config.toml
num_hidden_layers = 13
vocab_size = 3844
norm_place = "pre"
rope_fraction = 1.0
init_std_qkv = 0.0199
init_std_o = 0.0
init_std_up = 0.0199
init_std_down = 0.0
batch_tokens = 65536
Each number is 128 + 32 x the weight over the matrix's rms, rounded and kept within 0 to 255. Layers, rows and columns count from 0.

# layer 10 MLP up, 1280x320, rms 0.0876, rows 475-527, columns 64-127
[[125 100 127  99  90 160  98 120 117 144 147 126 100 103  59 119 146  54 154 144 133 123 154 188 139 136 188 122 156 170 126 171 105 112  66 149 164 110 104 117 118 156 165 139 150 152 118  62 154  94 147  96 166 116 136 102 132 116  95 127 127 114 102  90]
 [ 94 152 125  96 161 109 109 176 153 145 127 105  87 101  88 148 143 151  93 165 130 129 153  97 142 142 116 136 110 135 110 116  86 117 109  65 138  86  95 139 115 134 144 170 114 180 200 109 208 117 100 104 153 147 111 103  85 124 103  88 153 199 154  94]
 [119  58 170 134  70 151 116 110  88 153 114 143 117 104 151 151  65 123 141 134 124 114 176 109 106 106 136 112 151 147 121 185 130  88 106 107  52 146 111 127 139 139 104  90 152 204  53 159 125 169  63  83 154 126 155 115 127  94 139 143 174  82 129 150]
 [ 77 143 130 172  99 111 113 114 172 170 119 139 190 118  88  70 104 106 138 136 161 193 145 105 109 172 159 112  76 101 127 121 119 140 147 165 119 119 115 127  81 102  98 159 136 137 146 109 165 179 171 131 162 166  92 122 114 144 169 173  51 124 124 143]
 [ 80 109 157  73  90 113 130  91 139 120 173 165 184  77  58 120 124 107  92 153 120 118 160 132 161 146  64 131 142  98 131 118 119 133 116 108  61 195 179 185 182 105 117  60 153 164 155  50 119 127 225  91  73 107 169 137 151 128 132 154 152 120  57 116]
 [125 144 134  99 186  97 152 130 134 177 156 169 146  92 149 170 100 132 155  70 110 149 141 106 145 122 122 151 108 146 131 135 119  92  80 140 109 101 174 161 139 136 115  82 147 164 136 162 154 111 124 109  79 144 144  91 160 101 112 106  78 126 145 101]
 [114 161 134 153 139 153 120 136 155 111  86 143 111 105 129 182 184  89  97  66 133 190 160 184 102 123  92 161 182 136 149 135 153 150 115 151 133  95 159 168  90 102 170 101  96 133 132 153 177 114 130 155 175 138 124 146 144 139 137 135  92 119 121  80]
 [ 86 159 113 139 111 138 142 118 159 118  43 187  99 101 155 113 144 127 211 158 148 223 152 111 168 100 148 111 120 149  73 151 146 132 138 176 186  85 113 117 138 141 117  90 124 133 169 159 100 117 194 119 125 108 157 140  94  51 168 135 108 136 152 108]
 [137 103  86 108 143 184 128 116 122  70 129  98 120  53 118 123 133 123 185  69 160  94 143 154  73 102 172 127 105 160 140 121  67  88 150 146 101 118 123  72 120 118 170 144 156  89 159 115  68 157 112 152 159  79  96  76  59 103 115  84  90 166 105 103]
 [129  92 137  70 132 151 103  74 106 104 156 121 122 201  82  94 104 124 128 114 142 100 151  72  80 111  50 148 101 154 110 137 100 101 152 108  97 122  78  71 133 132  87 117 102  93 155 123 136 135 137  76 138 109  81  99  90 151 144 138 182 137  98  94]
 [121 140 126 133  80 154 147 128 115 110  94 114 167  79 159 144 137 149 116 151 127 104  60 115 107 169  95  68 116 175 174  99  78 165 133  97 138  80  90 155 161 143 103 177  88  91 104 166 131  65 101 141 113  40 123 117 127  97 137 134 143 164  84 164]
 [154 179  78 122 120 141 129 178  87 153  78 180 123 169 119  96  74  90 150 138 114 129 195 117 167 161 191 151  85 125 125 126 143 123  74  81  92  84  79 140 147  52 165 102 154 134 130 176 129 111 124 161 140  61 104 133 104 143 137 127  49 207  82 161]
 [166 138 167 123 132 156 176 135 207  52 122 118 159 128 121  90 167 167 152  55  77 148 142  66 196  66 132 154 186 185  83 126 147 180 116 105 118 162  78 156  82 177  71  80 131 136 156 126 119 130 129 166 200 149 103  92 182 125 110 169 202 128  44 122]
 [111 102 106 131 152 172 137  98 100 158 144  81 131  99 138 127 178 118 148 126 120 129 121 145 139 139 145 119 137 111 153 164 103  64  74 164 134 120 128 101 170  81 143 131 106 124 112  51 165 101  59 136  65 142  78 128 156 149 148 108 135 127 160 148]
 [100  79  73 123 193 129 154 159 107 109 102 120 178 138  95 137 134 108 135 110 132 145  92 149 126 141  98 167  98  99 135  95 124 154 108 109 103 133 160 107 140  89  86 144 170 199 129 130 125 116  67 106 150 120 124 154 125  80 115 143 179  99 135 167]
 [118 140 135 135 119 118 105 153 166 125 189 113 134 109  92 152  79  59 113 102  83 108 142  79 103 167 123 154  83 140 205 147 146  58 124 142 116 206 102 110  82  89  95 179 161 103 128 154 107  88 182  84 195 133 138 163 163 151 143 150 107  79 110 136]
 [104 129 115 125  88 170 143 101 133 144  97  95 191 146 192  61 136 116 151 142  93 119 142 111 120 151 157 162 125 147 111 102 173 155  99 117 102  38 141  93 178 139  96  71  74 117 102 105 113 156  83 153 110 195 120 108  66 139 100 150 103 122  90 133]
 [137  85  95  78  78 219  22 146 193 134 166  84 167 136 116 205 153 134 178 126 127 137  99 209 107 145 139 115  44  85 142 100 163 190  69  87 146 113 153 130 159 108 113 153 124 127 113 117 143 163  73  86  97 144 142 151 100 167 147 178 185  72 107 138]
 [143 118 200 170 116 102 177 167 190  67 167 113 163 163  90 119 133 145 168 131 143 120  76 144 107 138 163 173 149 150 112  77 113 129 128 136 133 125 144 123  73 157 121  96 126 110 145 133 171 122 116 107 131 114 117 165 119 151 169  84  88 128 136  98]
 [133 192 151 122  74  97  97 101  70 116 134 120 168 100 114 123 175  85  97 101 157 100  79 164 141 131 155  67 136 132 132 124 198 145 117 120 135  84 103  81 122 124 150 113 133 178 174 113 131 127 178  97 138 140  85 188 174 165 159 157 142 124 153  88]
 [ 97 137 126 156 152  86 129  91  82 115 129 129 179 133 166 119 191 105 145 153 166 159  87 226 114 113  54  76 155 159 177 143  89 184 153  92 163 111 146 126 111 160  71  93 155 108 103 134 159 108 100 129 141 158  93 118 142 166  68 122 128 151 135  86]
 [122 156 148  83 146 148 199 153 121 126 180  90 183 145  97 149 138 152 133 131 136 107  78 172 114 137 152 146 109 145  92 118 114 119 193  92 165 135 163  93 119 174 145 139 116 189 145 144 153 145 141 141 117  83 199 132 161 123 109  71 126 115  81 117]
 [115 134  81 110  81 159 156  94 164  81 120 106 130 130 104 183 142 108 172 160 116 134 130 144 104 133  78 130  76 181 112  97 129 159 168  90 150 163 187 144 155 134 101 138 150 151  88 144 128 133 126 106 110 111 134 133  98 124 102 130 123  60 143 133]
 [120 114 151 115  97 123  62 151 156 112 154 113 151 123  71 102 138  82 101 145 137  60 147 150 122 138  92 100 129 107 107 112 123 170  78 137  99  88 101 166 161 109 120 105  92 152 113 125 141 119 121 155 174 114 186 139 125  93 130 125 157 104  83  76]
 [127 129 115 126  82 121 128  96  98  81 166 132 114 148 142 139 155 137  60 146  80 132  87 101 144 121  79  78 152 151 111  93  51 155 129 187 101 124  88 147 106 106 148 161 147 106  99 110 164  93 125 153 111 188 157 111 104 135  88 151 188 178 149 170]
 [127 152 132  97 146 104  96  84 149 160 145 137 112 143 123 147 104 110 147 113 130 147 153 167 150 136 161 101 110  84 171 157 123 142 140 155  65 108 101  83 131 156 122 126 177  98  60 165 101 112 134 119  90 116 111 129 103 123 125 144 156 107  88 109]
 [138  82 111 158 150 160 166 151  82  92 115 167 135  98 124  80 135 122  93 108 148 169 140 107 175 131 135 159 150 155  86 112 119 172 176 108 171 106 127 101 116 143 169 105  71 100 104 159  88 141 137 152  92 130 120 114 169 165 131 101 164 155 154 129]
 [156  69  51 134 149 115 119 154 132 150 161 120 177 126 135 131  92  91 141 154 154 192 102 113 133 150  77 197 101 149 156 125 158  60  98 119  87  82 131  99  87  92 164  67 139  72 100  89  81  99 144 100 100  83 124  64 158 121 157 114 167 156 135 133]
 [142  57 163 101 176 159  79 125  99  83 147 173 135 104  95 128 147 144  90 130 192 139 136 131 110 143 116 139 154 102 104 126 124 107  88 162 131  68 146 129 196 169 132 198 142 146 147 125  95 144 136  90 162 107 145 136  94 135 152  74 131 136 108 175]
 [111 110 132  87 114 164  99  92  88 117 112 151 134 141  64 124 162 123  75 153 117 183 151 106 149 143 141 161 177 153 170 113 129 187 147 157 167 128 102 140 115  94 120  78 119 164 142 116 167 218  82 149 139 160 120 161 170  90 127 158 123 108 112 129]
 [145 131 133 103 187  86 156 136 139  84 138 169  98 115 132 166 170 136 148 109  80 119 118 177 117 162 167 155 142 106 149 130  99 104 131  96  80 214 121 100 133 147 128  28 135 143 138 116 172 117  89 128 121  96 166  96 116 142 129 123  89 134 150 157]
 [137  96 129 104  86 153 109 113 121  60  90 113  99  86 127 118 203 115  92  96 162 172  89 143  92 167 192  95 116 127 115 157  69 130 153 140 146 110 146 123 127 173 152 240 148 159  82 137 105 152 100 170 165 216 110 141 130 104 172 163 103 175 157 171]
 [110 143  84  65 161  75 150 177 149  97 154  79 116  97 100  81 197 179 140 125 180 155 139 120 111 111  74 119 143  87 101 108  98 175 175 156 139 132 160 156 119 158 183 153 131 192 154  99 129 110 139 113 173 149  94  95 165 143 180  84 176 107 148 162]
 [166 109 144 162 118 127 108 122 139 104 119 163 119 172  99 154 185 116 119  83  44 145 101 139 149 120  99 164 167 122 114 152 135 153 105 152 102 111  30 145  56 131  82  99 170  82  75 125 160 126 123 115 162 118 181 185 171 106 125 110 126 126 108 102]
 [209 163 131 137  90 152 101 175  99 107 130 155 131 154 137  88 194 130  68  99 123 102 125 120 108 148 164 120 116 150 122 122 165 201  94 126  83 139 153 140 141  81 139  83 158 130  88 126 156 136 137 101 135 124 109 191  67  96 122 141 132 176 150 148]
 [114  99 175 104 100 116  83 145 138 135 157 180  88 109 106  96 152 133  97 153 184 144  98 134 123 108 106  78 141 175 166 164 114 201 141 126  85 113 133 108 132  96 129  79 183  97 175 113 177 163  98 120 149 120  97 179 113 152 136  84 133 168 152 124]
 [173 121 172 166  93 154 152 206 127 163 120 131 144 114 207 171 124  94 134 186  88 102 145 130  88 165 117 106 127 118 146 131 137 153 131 192 198 108 147  83 125 140 128 190  63 106 107 112 135 139 116 135 148 113 106 162 124 142 142 101 115 184 117 152]
 [ 59 135 140 164 132 103 146 124 142 138 152 103 163 195 139 156 179 125 127 112 111  89 121 189 140 102 151  66 152  63 165 158 168 144 122 117 115  93 155 179 137 220 165 193 141 158 177 158 137 105 119  93 116  76  93 138 118 114 134 193 116 157  99 171]
 [104  92 160  60 153 167 143 122  73 157 137 125 189  82 135  64  97 133 179 159  91 170  86 111 195 139 122 123 143 124 134 118 107 123 155 162 160 107 183 102 171 150 129 172 103 156 145 142 129 127 111 106 121 159 154 120 196 142 117 148 130 105 141 150]
 [157  99 137 120 106 150 118 135 187 135 129 177 157 119 117 111 129 145 134 110 135  74  91  96 105 138 125 120 124 117 109 139 157 114 104 112 121 118 100 154 124 114 140 198 115 148 148 149 176 127 133 116 171 119 141 131 134 147 118  81 134 124 119 134]
 [130 121  77 163 133  86 159 162 149 143 125 111 153  83 118 124 168 157 130 136 124 150  99 109 189 102 142 128 100 157 140 121 178  92 117 111  92 143 178  57 117 109 170 105 112  84 148 146  99 105 194 147 149 154 116 147 177 123 152  38 134  98 126  89]
 [145 112 155  64 122 139 174 164 147 125 132 144 137  74 141 166 154 150 115 139 138 123 137 125  89 132  94 118 117 151 108 136 114 116 156 164 175 182 135 155 100 120 139 124 188 126 102 109 127 186 111 165 110 152  95  89 168 108 169 146 120 173  76 170]
 [106 132 157 115 118 136 133  91 110 147 198 174  93  66 121 153 112  99  60  75  91 171 100  96 125 159 109 102  75  82 123 147 102 170 125 119  90 135 133 147 112  75  86 238 121 105 112 109 115  78 152 130  96 147  66 128  99 117 142 134 188 129 137 160]
 [ 65 122 173 135  90 122  78 137 126 166 175 165 163 140 122 142  95 173 196 157  56 151 123 123 189 190 176 148  93 138 130 171  53 148  99  82  95 102 189  88  94 131 136 123  70 174  69 127  77  77 127  92 163 141 150 108  44 130 124 124  86  77 133 143]
 [127 141 171 131 116  93  73 123 172  87 104 140 115  83  98 140  97 187 152 107 135 187 135 112 185 160 150  96 110 146 171 131  95 140 122 146  81  76 138  75 156  76 106 172 110 124 146  82 132 117 157 128 112 160 129 127 151  78 135 148 151 120 153 107]
 [143 105 144  98 153 109 131 122 152  88  53 104 106 146 153 159 174 109 120 145 104  97 142 114 188 162 160  51 148  97 106 129 131 150 106  92 148 120 149 187  88 102 138  82 148 139 135 128 159  86 100 145 193 136 109 164 128 102 125 151  78 167 129 182]
 [156 106 136 144 100 152 108 129 103 104 119 107 124 123 118 191 167  81  97 107 139 114 101 175 140 157 101 117 122 127  98 132  44 144 166 160 157 174 153 114 101 133 146 162 155 242  78  77 135 165  86  91 116 149 157 174  73 129 120 126 132 174 137 107]
 [131 101 127 101  82 137  44 138 101 139 104 167 147  97  71 145 145 149 140 117 113 155 129 116  85 110  82  56 160 151 141 134 112 128 130 106 128 115 137 105  98 104 176 128 117 120 158 146 143  56 144  91 157 132 130 108 191 134 149 201  88 110 122 115]
 [153 154 108 142 124 161 134 165 106 194 112  70 130 111 136 112  91 145 110 101 208 207 167 133  58  91 168 152 162 172 149 144 109 172 149  86 128 174 102  91 105  73 140 126 108 167 117  89 170 145 157 118 170 145 142 138 140 175 122  93 105 113 133 109]
 [113 157 135  84 131 106 141 132  91 171 113 159 114 137 108  49 147 107 129 109 158 113 123 146  82 145  95 128 143 182 112  93 128 216 101 127 118 140 155 134 172  61 131 128 136 184 113 126 132 137  72 145  60 177 122 182 139 174 140  84 114 166 139  71]
 [155 127 113  81  61 147 154 150 191 133  78 169 131 126  72 142 140 121 133 177 151 127 126 158 170 148 178  96 118 117 160 144 135 151 120 176 127  92 201  22 162 125 122 116 165  92 126  37  98  40 129 115  92 191 158  68 139 121 174 166 120 159 112 129]
 [105 104 100 142  72  67 164 178  81 130 130 132 133 116 205 121  98  79  40  96 147 167 108  73  82 178  91 104  57 115 102 222 106 107 112 135 100  85 138  91 113 135 189 158 152 175 164 166  87 153 157  91 186 112 116 100 152  85 169 121  85 166  78 114]
 [177  80 102  95 171 106 110 117 112 137 160 116 143 171 162 179  70 130 140 163 133 131  83  88  86 167 127 135 157 153  57 109 135 168 124  95 116 117 127 124 124  98 153 102 127 127 120 151 120 164 158 114  88 177  76 189 178 138 116 132 100 136  80 123]]
# layer 10 MLP down (transposed), 1280x320, rms 0.0459, rows 475-526, columns 64-127
[[ 80  93  50 131 138 109 101 146 103 155 137  82  93 141 106 134 129 146 117 117 126 101 158  93 128 138 149 166 141 126 103 134 131  75 109 168 155 158  93 146 137  63 131 126 140 138 205 174 156 168 125 148  97 115 134 157 146 153  97 129 115 159  79 119]
 [166 153 145  94 120 152 119 145 119 140 110 132 175 111 163 158  94 126  73 117 179 164 126  89  86  95 158 115 142 109  95  88 168 176 180 180 103 164 160 147 128  97 114 129 174 119 113 197 114  99 159 123 148 102 137 143 118 154 129 131 169  97 163 141]
 [112  86  64  90 112 105 160  92 160 141  73 116 133 119 161 137  95 178 129 155  92  98 155 176 131 125 137 139 130  89  77 142 133 102 161 137 146  78 111 123  89  81 142 145 124 179  93 122 143 147 115 119 106 120 110 110 146 143 114 107 142 130  61 115]
 [150 132 109  90 139 167 136 138 123 175 115 139 119 140 172 114 105 152 148 138 172 120 113 132 136 150  96  65 126 185 101 101 105 123  99 158 118 146 111 147 131 136 141 109 171 132 168 117 116 116 122 168  43 159 135 115 126 130 137 187 130 129 120 163]
 [ 80  73 196 144 102 115  98 120 136 111 128 166 122 115  86 146 124 138  96 146 143 104  99 149 149  90 101 139  98 178 154 138 158 175 139  78 156 159 129  78 119 113 167  42 120 107 124  79 155 103 173  80 123 138  90 129 110 142 128 154 160  96  91  80]
 [164 173 147 108  93 100 127  92 154 101 125 160  85  75 125  60 150  77 117 158  97 141 149 119 156 108  98 100 102 143 106 142  91 130 193 135 128 149  83 176 151 140 148 108 146 110 144 196 148 134 120 155  97 130  72 155 107 134 120 133  98 134  85 134]
 [189  72 172 157 169 123 118 152 130 122 159  75 166 133 129 118 123 142 163 169 134 178  62 143 165 172 122 116 109  95 119 177 138 152 134 141 138 129 150 123 161 112 134 126 115 145 163 132 153 130 111  74  89 131  81 195 161  90 116 144 147 136  68 160]
 [135 157 111 175 128 162 134 106 111 163 179 113 170 145 126 130 137  82 124 127 142 169 102 109 115 112 133 128 173  59 170 111  90 149 192 139 121 107 105 144 111 156 199 141  84 146 152 135 236 121 184 146 149 139 152 155 104 111 197  44 109  86 144 141]
 [112  92 163 139 183 125 120 164 171 136 140 128 112 103 134 122 117 144  70 195  93 111 104  77 126 189 120  75 185 173 101 179 111 134  85 101 128 158 101 166  85 109 144  93 177 130 155 156 143 153 103 133 142 130 199 169 104 157 135 139 168  91 126  99]
 [195 177 136 132 121 164 188 106  74 152  82 115 166  67  34 177 125  79 141 108  96 130 102 107 123  78 144  59  52  80 138 127 119 103  81  65 154  82 134 105 124 121 161 125 130  95  87 131 187 153 131 101 140 157 120 183 182 185 141  58 142 207 119 172]
 [115 108 115  97  54 142  86 143 170  90 181 155 154 118 153 139  96 141 159 132  91 191 106 108 153 183 142  80 147 148 115 178 153 125 113  92  96  98 103 118 159  56 154 130 106 106 127 155 140 131 167 122 146 181 148 142 141 119 116  80  98 114 191 153]
 [197 125 217 102 130 127 154  80  80 111 153  86  99 112 153 154 112 152  89 117 131 132 180 147  97 166  88 163 157 119 137 135  75  55 118 130  92 137 121  83 113 158 137 101 152 147 146 180 139 125 195  73 111 142  47 117 123 166 156 127 160 109 203 127]
 [161 133 149 112 157 141 152 159 178 143  87 112 105 132 157 145 160 157  93 143 106  86 169  86 114 140 120 151 144 138 122 155 174 108 129  85 152   4 182 101 107 171 106 148 138 123 115 130 113 110 136  56 133 144 125 152  66 154 198 101 104 130 118  92]
 [127  67 161 166 129 118 152  76 135 132 102 127 102 123  93 119 122 192 132 165 140 140 141 112 131 140  91 169 146 159  76  67 116  53  63 134 134  41 159 142 151 147  90 162 186 120  84 155 130 145 119 191  95  52  92 109 175 153 109  86 100 185 187  91]
 [ 94 134 164 103 133 123 166  84 114  90 144  88 129  80 131 128  68 157 208  63 113 157 120 128 113  96 175 145  84 120 165 160  89 132 171 113 105  96 131 127  40 146 125 159 128 103  78 158 162 163  74  87  98 176 139 138 134 135 122 142 118 149 157 125]
 [102 126  99 106  85  89 156 167  99  96 113  76 102 158  81  99 120 157 113 128 154 119 152 121  98 134 107 134 107 142 161 150 131 139 103 113 116  73 134 118 132 179 137 162  96 149 138 153 110  99 193 160 126 126 123 133 124 140 167  64 128 114 150 104]
 [153 126 144 101 146 115  96 141  89 141  79 124  81  45 111 114 135  99 102 155 136  84 124 142 155 137 159 117 158  59 135 105  90 111 158 110 173  29 114 131 133 164 146 131  92 132 159  33 164 117 127 150 134 161 176  98 154 170 106 169 121 163 170 137]
 [180 196 160  80 100 115 181  70 139  94 107  89 142 150  84 115 128 163 117 163 116 134 128 129 163 141 185 122 202 198 170 196 117 108  97  94  98  64 107 143 162 108  92 133 184 167  87 135 110 120 127 110 124 101 109 122 112 123 224 106 141 179 137 111]
 [107  81 146 126  68 129  66 105 176 119 113 156 110  99 127 110 107 110 189 145 123  77 183 108 123  65 119 181  96  95 144 145  97 111  88 116 109 124 157 143 107 100 103 153  63 129 158 111 160 152 100 113 178 158 165 131 118 131 103 121  99 162 157 163]
 [132 178 158 114 112 148 157 126 176 113 106 119 138  80 176 115 113 105 148 173 128 133 157 137 183 112 156  98 132 187 135  57 144 186 207 139 149 159 107 149 147 150 168 132  77 116 128 147 180 166 116  90  63 173 159 126 142 190  69 137 122 125 109 137]
 [158 175 105 162 105 140  81 129 135 151 116 159 190 123 188 108  69 105 120 142  69 153 168 150 127 139 144  76  74 127 156 141 123 133  99 162 128 141 105  86  61 112 166 127  96  62  96  79 158 168 149 111 153 106  89 150 113 158  97  94 143  56 148 123]
 [125 124 143 135 138 208 125  81 153 160 138  80 135 150  84  72 146 154 178 126 137 130 112 154 153 148 140 108  65 114  97 128 146 127 135 134 163 114  82 101  89  86  89  82 153 104  83 100 156 125 153 146 123  95 127 184  93 119 129  93  55 148 123 117]
 [160 115  86 123 154 124 123 123  95 130 152 144 198 122  81 109 157 156 137 112 140 125 178 126 174 125 147 119 104 168 116 182 124 139  82  67 139 138 147  97 164 110 152 104 136 182 181 149 117 111 161 127 125 163 103 146 109  75 101 155 157 130  84 138]
 [100 186 106 153 146 102 124 191 151 107 112 145 168 118 153 139 188  79 130 119 181  43  99 111 100 182 105 165  82 109 143 125 135 119 131 134 153 142 118 132 107 120 125 206 146 123 127 156 123 124 116 143  97 142 146  89 147 149  88 142 112 149 164 131]
 [109  80  75 160 171 135  96 111  95 135 135 115 112  99 153 115 113 135 153 103 105 130 130 141  50 139 177  56 200 126 105 183 118 129 181  97 107  55  77 129 174  65  90 150  92 118 152 111 125  98 124 119 149 111 106 125 149 117 126 112  94  83 153 119]
 [142 123  52 127 104 104 184 147 153 115 154 180 164 142 150 152 115 129 128 132 175 180 118 133 151  83 101 179 122 168 140 150 104  96  93 146 176 158  98 148 129 134 122 130 115 118 151  84 140  84 137 105 163 147 171 140 106 119  81 153 129 133 114 119]
 [126 117 147 142 128 143 155  81 155 212 104 127 114  92 132 143 154  95 132 170 150 105 162  73 103 111 119 135  98 115 139 107 127 129 141 130  82 138 121  89  92 154 121  93  81 141 193 120 173 102 170 109 147 110 141 125  59  85 112  95 144 108 151 121]
 [121  84 169 115 123  61 128 164 135 130 143 125 116  94 127 135 165 157 144 120  96 124 127  89 155 111  76  78  65  89 147 106 104 125 123 107 147 128 153 112 142 138 124 125 109 141 185 112 158 104 184 179  99 159 120 200 103 124 114 122  90 123 134  71]
 [118 166 127  56 181 139 107 136 113 112 114 142 178 118 135 113  96  88  94 105  95  93 156 114 103 138 113 109 118 141 148  94 175 161 113 159 189 114  89 135 148 182 149 114  71 169 126 129 125  62 112  69 136 127 119 151 188 134 112 128 108 143 126 108]
 [133 123 143 117 170 144 131 127  95 114 122 163 112 121 185 147 109 162 144 122  92  71 114 146 120 109 134 141 165 105 150 124 126 126 151 100 125  98  75 161 152 163 158 145 137 156 120 156  89  98 134 146 150 152 179 144  97 165 147 121  85 202  72  76]
 [156 137  48 143 165 160 148 132 120 106 179 109 123 100 135 107 139  63 105 151 113  93 144  93 127  79 147  78 145 124 116 204 130 140 117 134 117 148 101 200 158 200 108 153  90 127 105  67  95  88 118  69 123 111 119 169 114 152 151  86 105 143 125 152]
 [141 108 158 100 115 149 119  97 115  91 120  82 125 100 180 135 119 146 134  99 108 109 127  76  94 138 141 139  86  98 187 104 174 124 105  98 158 133  68 135 145 129 194 217 114 125 117 140 111 176 148 132 128  77  87 149 100 154 143 119  98 111 122 179]
 [138 187 114 115 156 181 155 122  88 127 134 143 148 117  87 135 156 152 149 149 181 166 136 137 122 101 111  98  81 128  67  92 113  96 104 129 136 132  58 109  90 152  51 150 114 139 178 115 183 117 125 133 127 152 135  44 103 110 167 157 123 168 126 164]
 [ 85 186 108  76 132 150 146 124 167 110 136  69  91 107 112 159 109  99 115 139  95 154 155 151  71 138 130 164 153 131  60  91  87 113 201 142 132 107 164 154 115 120 102 132 144  79  85 182  55 103 121 177 161 119 113 182 143 115  81 132 215 144 102 116]
 [ 72 152 122 141  88 144 122 101 145 135  89 123 151 159  99 132 123 147 143 113 150 120  89 150 129 116 123 114 124 142 145 113 133 212 156 167 118 148  59 120  46 147 138 122 173  79 157 101 107 115 156 174  50 145  97  98 144 117 107 143  31 134  68 107]
 [ 81 154 186 135 102  87 150 110 114 117 105  86 119 172 117  74 129 106 127 136 109 119 182 188 100 128 129  97 146 124 114  69  70 166 106 145 121 151 150 167 128 163 113 128 185 147 118 114 113 149 133 132 199  89 133  74  79  80 183 116 150 108 114 101]
 [104 137 107 125  40  91 179  89 180 156  87 139  76 155 124 161  79 161  84 159 148 115 119 166 128  86  85  92  69  92  97  91 135 179 118  58  79 153 188 128 140 161  68 107  83 153  78 165 149  68 155  93  99 106 105 151 165 113  79 216 181  95 102 106]
 [108  14 117 168 146 117 123 148 148  98 110 174 179 141 154 122  94 144 106 135  95 166  93 145 192 118  62 157 153 175 106 132 124 116  80 120 115 152 146 110 134 132  99 115  79 119 112 139 139 107 171  79 142 124  98  77 110  94 122 138  90 154 106 106]
 [153 128 118 101 151 114  61 198 136 188 139 149  86 121 128 203 138 116 149 168 157 111 141 115  49  54  94 112  93 129 200 141 109 125 136  89  70 109 173 156 127 129  99 137 132 102  89 144  81 159 109 136 136 161 149 136 147 114 166 173 130 144 119  97]
 [161 135 149 107 197 136 185  91 154 112 139 143 116 102 159 140 219 133 110 103 142 118 165 121 136 139 121 155 119 144  90  86 124  89 131 110 172 194  92 132 102 151 161  95 158 123  65 110  91  92 126 142 126  86 109 113 159 129 191 138 102 118 124 128]
 [180 134 149 117 130 143 189  96 112 120  84 145 161 178 104 121 117 119 162 106 108  91 113 118 100 129 102 147 136  94  93  83 176  80 109 121  78 108  81 139 120 162 101 148 138 120 121 135 147 137 136 133 125 169 132 150 120 130  80  89 179 140 154 105]
 [ 82 191 138 120 146 156 213 108 135  92 177 184  88 144 124 130 130 101 114 165 137 130  71 190 130 143 139 149 154 159 117 145  83 119 140 159  88 107 126 141  98 200 154 125 110 169  52 135 165 153 120 126 130  69 157 107 145  94 154  84 112 150 209 136]
 [129 144 123 191 115 159 116  97 156 172 129 155 116 208 161 138 147 131 125 129 114  88 148 110 128 183 110 115 114 144  77 173  90 100 145 108 114 183 178  62 100 116 100 142 134 118  88 145 156 156  99 124 170 147 125 111 156  82 154 129 111 175 127 119]
 [137 121 185 141 142 149 140 183 101  93  97  80 125 161 144 131  99 137 104  69 135 179 144 174 152  79  81 109 112 144 125 141 159 125 127 175 116 154 115 136 146  88 125  75 160 147 184 111  98  99 137  78  58 106  94 103 127 134 198 115 107  86 118 113]
 [ 66 119  96 120 145 200  67 126  91 123 147 188 156 127 175 138 106 141 150 105 159 112 108 141 122 181 181 139 100 109 148  99 178 194 102 108 134 159 106  86 154 141 179 118 151  69 137 156 121 101  71  67 131 165 151  88 110  80 149 137  85 104  85  89]
 [122 180  89 110  90  70 157 161 183 163  99 116 138 141  94 151  90  70  85 123 169 123  64  91  80  77 127 166 100 112  64 140 148 145  82 152  72 172 105  98 173 140 148 134 124 134  80  91  55 117 153  90  73  76 123 112 192 121  87 175 173 181  78  83]
 [111 189  85 173 161 151 118 108  59  74 125  99 130  55 105 108 117 202 137 110 136 128 165 167 117  72 122  83 128 116 131 115 136  66 163  94  77 119  91 146 102 120 186 107 146  88 142 109 125 135 139 131 143 148 165 106 105  97  65 143 140 165 139 131]
 [137 154 132 101 177  85  89 149 173 153 161 149  94 146 120 139 168 151  66 154 123 124 156 141 102 175  80 166  92 142 115 121  96 155  80 148 154 158 143 137 111 120 157  96  90 202 151 126 145 178  89 166 112 130  94 150 112 117 141 156 168 149  88 107]
 [113  97 155 116 106 106 161 121 114  80 127 120 145  87 105  83 143 114 181  84 139 136 142 116 166 132 140 170 143 144  98 165  70 152  63 124  96 161 111 113  94 151 192 159 135 128 161 198 122 147 141 116 133 174 133 153 120 109 141 136 116 111 140 153]
 [ 93 191 105 109  69  43 162 162 112 129  80 131 144 158 158 111 145 139 110 166 166 116  60 101 174 159 127 123 131 116 100  56 178 150 106 118 137 147 213 181 134  95  95 135 181 161 171 130 168 127 157  94 105 159 126 198  83  96  89 151 157  94  80 121]
 [118 186 121 143 149 160 150 145 159 148 186 105 138 149 155  86 102 168 131 125 119  52 135 104 115 117 100  96 115 129 109 109 124 199  69 108 148 170 114 135 209  98 144 172 168 129 124 141 108 122  78 160 112 163 148 200 142 101 101 129  63 138 169 167]
 [ 94 117  59 128 109 130 106  92  92 150 148 112 121 174 158 113  92 144 109 118 159 129 154 111 121 193 181 161  97 126 149 138  92  88  92  88  72 125 193  88 137 125  87 115 101 219 178 114 106 158 122  79 147 181 113 133 183 173 109 122  86 121 117 131]]